config.toml
d_mlp = 2048
activation = "relu"
norm = "layernorm"
norm_place = "pre"
init = "normal"
init_std_qkv = 0.0233
init_std_o = 0.0289
init_std_up = 0.0333
init_std_down = 0.0333
schedule = "wsd"
Each number is 50 + 15 x the weight over its row's rms, rounded and kept within 0 to 99. Layers, rows and columns count from 0. The size before them is the row's rms in percent of the matrix's.

# layer 6 MLP down, 512x2048, rms 0.0333, rows 109-134, columns 1792-1919
097:57 73 32 52 84 43 56 52 47 44 61 58 41 36 35 48 40 29 83 52 65 30 70 46 60 60 54 55 28 51 39 50 75 53 48 41 64 29 61 42 66 48 72 43 72 62 67 20 37 41 53 81 38 68 44 37 17 41 86 49 56 40 56 62 34 25 50 41 41 54 66 79 39 64 68 64 51 66 62 42 46 43 43 60 19 94 39 40 51 77 21 56 36 86 37 69 64 60 49 55 28 54 62 68 39 57 55 55 45 36 51 45 30 52 64 62 41 57 48 47 33 23 46 48 46 46 75 68
101:27 62 48 58 47 68 31 57 63 68 29 73 36 17 38 40 39 76 32 49 20 51 47 55 39 50 43 51 59 39 34 59 73 32 58 61 56 68 57 52 77 45 60 45 60 55 59 40 23 60 33 42 39 53 66 65 63 35 55 52 52 55 55 40 35 48 35 48 62 59 43 52 54 45 49 70 41 52 81 46 52 61 48 52 48 42 55 60 35 23 48 40 17 73 80 55 88 43 52 61 48 41 90 40 62 60 52 63 54 73 42 19 47 42 54 42 53 51 62 63 49 58 44 51 32 32 66 50
102:42 41 46 28 54 50 75 38 89 30 59 37 23 55 30 72 85 46 75 60 44 51 44 70 41 27 44 53 37 63 53 48 50 56 53 58 52 51 72 32 31 54 61 47 26 54 41 73 57 58 60 73 47 35 54 37 39 43 15 29 43 42 62 62 50 33 42 42 37 57 36 60 99 63 26 66 42 79 36 43 50 51 57 22 68 41 57 46 76 56 40 48 60 54 69 37 39 46 57 44 54 31 22 69 61 37 42 70 30 32 42 35 49 33 37 33 49 49 35 56 53 45 49 42 45 40 48 62
097:70 69 70 67 55 66 79 60 68 54 38 56 42 39 68 78 78 42 33 62 82 56 60 60 33 46 51 32 25 43 42 58 74 31 30 63 81 71 54 37 53 40 24 41 67 29 47 50 59 45 53 65 53 60 63 73 59 44 39 50 51 21 62 60 46 66 32 37 66 47 63 58 51 61 52 43 39 48 72 46 71 39 84 63 57 66 65 53 53 64 70 57 85 65 58 60 62 62 63 55 54 38 40 30 46 50 51 82 56 64 46 57 59 15 59 40 27 52 67 40 43 63 41 59 56 29 55 34
098:55 48 43 49 69 48 56 72 59 70 45 62 56 51 43 15 30 56 54 68 28 62 65 45 43 29 40 59 37 59 33 56 50 46 46 55 54 58 61 49 47 23 35 57 52 70 20 51 54 33 44 55 61 34 60 69 34 56 53 60 11 24 58 44 46 64 53 03 36 29 39 46 37 43 70 14 59 71 35 53 30 43 25 44 61 57 46 50 39 62 50 56 46 74 66 44 48 51 54 30 32 24 81 66 49 39 46 34 46 12 40 59 25 18 40 27 77 59 51 31 60 61 36 45 62 28 37 69
097:46 38 70 46 66 67 35 43 21 60 57 31 51 32 59 62 79 99 41 54 74 52 48 54 30 37 45 52 16 54 52 72 32 55 47 16 51 42 52 18 49 45 33 62 50 58 67 36 55 52 39 47 53 35 35 71 31 87 43 71 78 25 53 35 42 72 30 49 38 57 32 20 61 37 54 52 35 53 46 57 39 50 62 44 45 41 34 55 28 59 58 42 41 02 11 72 39 51 57 42 68 58 61 64 50 71 69 24 47 57 51 61 66 44 46 80 31 38 36 60 56 57 38 23 40 45 69 46
102:87 53 34 73 28 49 40 48 49 37 51 16 68 54 63 42 47 71 36 63 21 63 70 45 70 54 44 29 73 58 46 57 50 49 36 36 47 52 59 38 38 50 47 48 41 44 17 52 36 68 27 49 53 55 45 58 51 81 59 65 35 55 40 33 59 34 43 37 52 36 57 53 48 59 56 67 20 41 39 46 55 48 37 49 54 62 57 61 49 57 44 46 42 45 38 48 27 46 27 50 52 32 38 57 39 38 52 34 39 42 54 51 63 67 60 32 71 56 51 31 59 96 53 74 46 50 68 40
103:45 35 55 40 26 62 53 52 71 72 58 39 48 29 46 56 48 39 59 56 54 54 22 59 47 59 40 36 59 58 22 59 61 46 36 39 72 58 44 58 28 53 56 20 61 33 49 49 42 67 50 47 44 42 42 46 64 60 51 50 48 52 47 54 54 87 52 09 55 35 79 47 48 56 85 52 40 03 80 37 25 59 34 46 50 00 51 73 38 65 37 48 48 45 28 69 45 63 63 41 71 67 30 44 57 26 61 00 65 46 40 37 55 43 40 51 36 57 51 44 54 41 44 59 43 50 83 63
100:64 77 40 62 25 51 53 56 65 42 68 57 52 51 45 48 43 76 47 46 34 73 48 40 55 48 33 56 72 39 23 42 63 50 41 47 60 43 56 41 44 36 42 74 45 31 73 57 46 54 62 34 39 34 56 71 99 35 59 58 37 60 44 54 25 31 47 63 65 50 58 58 28 34 46 40 18 63 64 30 53 23 58 50 48 63 74 51 36 48 75 56 37 40 42 58 27 30 56 28 23 68 76 51 59 00 44 62 46 36 48 68 61 46 86 54 26 51 49 83 51 46 58 34 26 53 37 47
100:46 68 54 28 51 77 45 27 41 40 51 29 53 51 38 22 51 53 48 37 45 45 29 30 43 52 64 46 60 58 40 32 67 17 51 29 46 50 52 58 30 71 59 60 52 50 63 45 41 50 44 61 38 79 30 49 66 43 37 67 45 28 44 52 44 59 36 67 95 57 55 63 61 71 65 81 59 41 40 44 45 37 17 34 46 43 72 69 65 52 39 44 39 56 20 65 80 32 44 49 60 57 45 60 54 50 34 46 55 49 48 46 68 58 36 42 72 44 49 44 41 70 41 40 66 56 77 31
096:74 35 52 56 44 55 47 57 39 39 35 59 65 68 54 77 64 47 23 52 44 52 35 45 62 22 55 35 53 78 46 52 33 37 60 71 49 56 52 62 35 48 54 52 65 44 80 35 40 58 24 49 62 48 64 66 61 62 25 40 37 38 29 49 45 62 45 69 71 47 53 54 51 46 48 54 54 62 42 61 50 53 16 62 70 38 55 48 42 49 46 53 43 64 31 33 36 65 61 44 37 47 48 62 63 49 42 24 62 24 59 62 63 57 51 27 36 66 40 44 68 61 25 10 44 54 46 62
098:50 46 49 59 58 56 47 45 08 22 66 43 43 41 62 57 41 60 38 34 25 77 95 52 70 74 40 49 65 45 46 43 52 68 50 37 43 45 49 62 47 76 34 68 39 57 33 46 79 47 08 55 46 69 41 37 32 56 72 52 49 57 60 42 48 26 62 58 84 25 52 45 45 60 40 35 50 54 69 45 59 64 61 43 49 39 58 48 45 57 31 36 14 49 54 34 60 70 55 49 60 29 47 86 44 84 60 17 42 27 58 74 33 39 68 25 46 55 55 69 36 72 60 36 33 34 54 54
099:34 38 55 40 33 59 50 42 58 40 74 72 72 67 61 30 57 53 29 21 55 50 39 43 67 59 58 66 56 41 57 40 71 49 22 44 48 44 65 44 67 47 34 71 38 35 58 27 56 47 68 40 46 39 46 51 54 23 48 46 55 34 44 42 79 62 45 38 32 39 60 48 60 36 43 60 57 36 40 49 49 51 62 37 35 59 45 45 46 66 59 43 47 31 31 53 61 43 49 45 48 73 43 56 75 31 47 40 45 58 43 45 43 51 51 46 62 59 51 51 35 40 58 40 54 52 43 51
095:00 30 55 82 27 59 26 37 65 56 37 58 35 28 35 60 48 68 36 21 38 51 61 44 42 66 87 87 65 43 53 35 56 36 72 41 59 54 60 69 33 46 91 56 60 35 44 65 67 30 48 47 47 52 40 48 66 38 62 42 23 20 58 58 68 28 35 29 58 50 58 49 53 67 55 65 34 76 24 69 45 28 87 68 61 64 50 62 57 48 69 47 54 30 56 35 22 54 51 36 31 54 32 74 65 52 45 34 62 70 56 69 50 38 40 70 31 39 62 90 31 51 49 58 39 55 49 68
099:65 53 39 51 42 39 40 42 50 40 67 41 58 47 48 80 44 33 52 50 63 45 55 64 37 33 60 53 48 28 73 52 50 22 40 40 47 47 67 33 45 54 45 01 39 20 61 57 52 55 61 44 36 59 68 62 34 59 67 49 72 65 24 66 75 53 64 40 41 51 44 48 37 48 53 76 42 41 49 36 54 52 53 52 85 26 43 51 45 56 60 06 31 46 34 62 15 52 49 41 44 31 64 42 61 46 42 21 71 41 63 40 46 19 42 44 56 59 49 33 55 41 47 39 50 65 30 48
098:35 76 63 56 33 64 43 71 41 58 46 63 45 62 37 55 59 38 60 35 42 45 67 25 39 69 51 49 67 43 66 35 09 28 68 65 68 52 17 47 22 72 59 46 73 48 62 46 35 46 49 70 39 71 44 44 41 60 58 42 58 53 35 72 53 34 33 80 44 53 53 43 62 42 51 29 61 52 64 57 47 62 43 41 59 91 39 37 50 29 26 59 67 49 27 75 51 51 59 00 34 66 46 58 46 59 25 47 61 54 30 41 70 68 56 50 39 70 39 51 43 47 44 50 37 57 40 56
098:42 77 64 57 38 64 35 40 58 49 47 39 70 45 43 39 28 52 51 48 82 62 53 56 58 39 78 67 29 48 38 75 39 46 39 50 28 41 53 57 55 54 59 80 48 44 34 47 59 54 39 30 49 59 55 39 57 27 59 45 36 57 68 54 23 46 34 83 56 41 48 45 42 65 69 18 51 65 42 56 44 55 50 69 47 38 60 58 43 50 79 60 29 69 46 46 11 36 60 44 56 66 51 48 42 32 37 48 57 50 29 51 57 67 76 57 67 35 62 69 51 62 17 26 57 60 57 53
101:65 56 70 50 29 28 99 33 37 79 46 48 32 52 55 40 65 66 49 45 27 56 38 36 41 39 64 61 74 45 32 59 50 38 32 50 30 58 39 40 49 53 39 66 87 71 44 61 35 59 37 53 33 20 57 59 66 54 48 54 57 66 58 55 36 46 56 45 35 58 65 56 48 52 36 50 69 34 42 24 41 66 32 32 46 42 45 47 57 72 35 51 57 32 44 36 52 26 44 54 32 61 66 52 62 38 29 56 68 43 27 32 59 40 51 35 51 36 52 42 44 56 42 30 55 47 42 57
102:34 66 48 45 56 49 64 48 68 63 36 47 51 37 60 74 74 49 17 65 58 56 47 50 76 32 46 57 56 49 50 44 49 74 56 35 63 47 80 36 70 64 57 33 52 77 25 55 48 61 27 43 40 54 40 65 39 45 53 68 30 47 45 54 43 52 73 47 59 36 43 49 85 33 58 41 36 66 60 68 31 35 62 24 67 84 52 47 43 81 60 33 73 47 50 34 71 44 53 31 38 46 59 61 43 23 56 67 18 51 43 76 73 60 47 63 83 49 55 31 54 64 29 71 65 30 81 64
094:45 21 42 69 30 77 77 50 35 73 66 60 47 25 45 33 88 40 55 60 60 62 18 83 82 79 61 51 23 43 63 56 64 62 55 52 40 38 73 86 52 48 56 51 49 33 56 52 60 43 53 55 50 47 61 79 51 79 38 49 43 35 27 42 51 56 65 38 45 50 43 86 74 72 58 45 73 12 72 54 30 48 23 48 54 68 38 38 53 61 73 53 64 32 39 52 34 50 24 44 56 59 52 49 68 64 46 41 67 32 51 30 72 46 46 32 30 57 53 78 45 58 40 30 37 50 35 64
100:56 63 44 50 28 47 57 53 81 49 51 52 37 37 52 52 75 54 28 49 37 57 60 59 61 63 55 36 64 54 22 21 43 56 29 43 75 46 60 35 49 43 51 74 42 65 31 56 49 61 37 51 51 49 49 67 43 55 60 46 63 83 63 64 65 42 81 30 60 55 60 39 53 58 42 48 60 43 48 56 23 39 34 33 53 57 40 51 45 54 61 53 32 64 37 53 51 56 61 77 83 42 50 27 41 32 36 35 25 55 44 59 42 69 35 59 43 48 79 70 61 31 29 49 23 31 94 50
101:33 54 81 40 99 54 58 41 49 86 68 62 13 42 63 69 34 47 51 44 46 60 43 20 63 02 61 37 73 44 39 47 44 63 41 64 76 54 51 45 56 43 72 38 31 40 65 53 49 44 64 31 45 37 40 34 54 57 26 41 40 53 47 42 57 35 38 49 32 64 42 28 57 63 33 49 38 45 50 40 56 48 58 48 47 45 47 50 36 65 38 48 49 32 47 58 56 30 63 63 65 45 58 58 55 36 44 42 33 36 17 66 54 45 27 35 49 58 31 52 44 52 49 70 50 36 52 39
101:62 55 67 73 38 43 36 63 71 52 41 52 24 56 35 65 48 38 71 63 39 52 49 51 66 13 34 64 49 38 52 58 96 32 47 22 40 46 45 50 37 65 50 51 67 16 61 62 69 62 83 57 36 42 43 30 42 49 57 59 49 55 44 48 41 60 40 49 73 48 53 17 40 53 57 44 73 46 61 61 36 42 67 42 27 35 50 62 73 36 34 40 73 57 48 30 41 24 79 52 71 22 46 44 63 62 58 45 52 17 55 32 43 37 59 40 40 59 64 46 78 44 45 50 78 48 42 68
101:58 57 64 48 37 57 37 35 36 45 64 57 38 40 56 36 58 55 58 64 36 47 39 86 55 68 34 55 47 41 62 27 85 63 33 38 44 41 38 56 62 58 60 49 59 70 63 61 25 42 36 57 63 63 61 58 63 28 29 48 33 31 67 56 52 08 46 61 37 30 64 73 60 51 43 54 40 52 13 54 53 47 46 42 43 63 43 53 49 62 74 58 62 62 53 37 63 36 41 79 73 54 36 55 74 42 46 58 48 48 66 49 59 51 84 27 51 38 67 51 28 58 71 78 56 26 62 72
098:43 58 43 65 65 38 08 47 70 33 59 56 22 35 45 33 94 41 41 55 58 40 48 53 47 58 59 24 50 54 64 61 30 52 61 49 72 40 41 12 17 57 57 62 66 62 28 42 52 30 21 50 65 20 62 50 40 54 47 66 70 59 54 79 15 48 53 50 49 33 48 30 59 70 49 38 61 57 34 38 58 27 67 39 63 71 83 60 61 52 29 63 27 76 35 37 55 63 63 66 38 53 62 49 63 57 43 62 31 40 16 43 41 54 36 66 56 45 40 43 37 40 47 59 67 49 71 68
096:27 55 68 14 43 71 44 83 57 58 63 54 62 24 54 51 55 49 53 34 57 53 63 27 46 48 70 57 49 54 46 50 63 46 57 44 78 30 43 58 53 40 36 72 44 80 27 57 41 31 34 36 41 38 42 74 61 56 35 39 56 57 52 50 55 86 50 43 30 42 82 33 69 71 60 55 45 19 50 45 35 43 18 53 60 34 67 36 68 56 38 29 60 48 53 32 53 30 32 52 48 78 37 53 43 34 39 44 79 34 39 39 22 29 50 33 51 40 48 57 14 68 65 51 56 64 43 57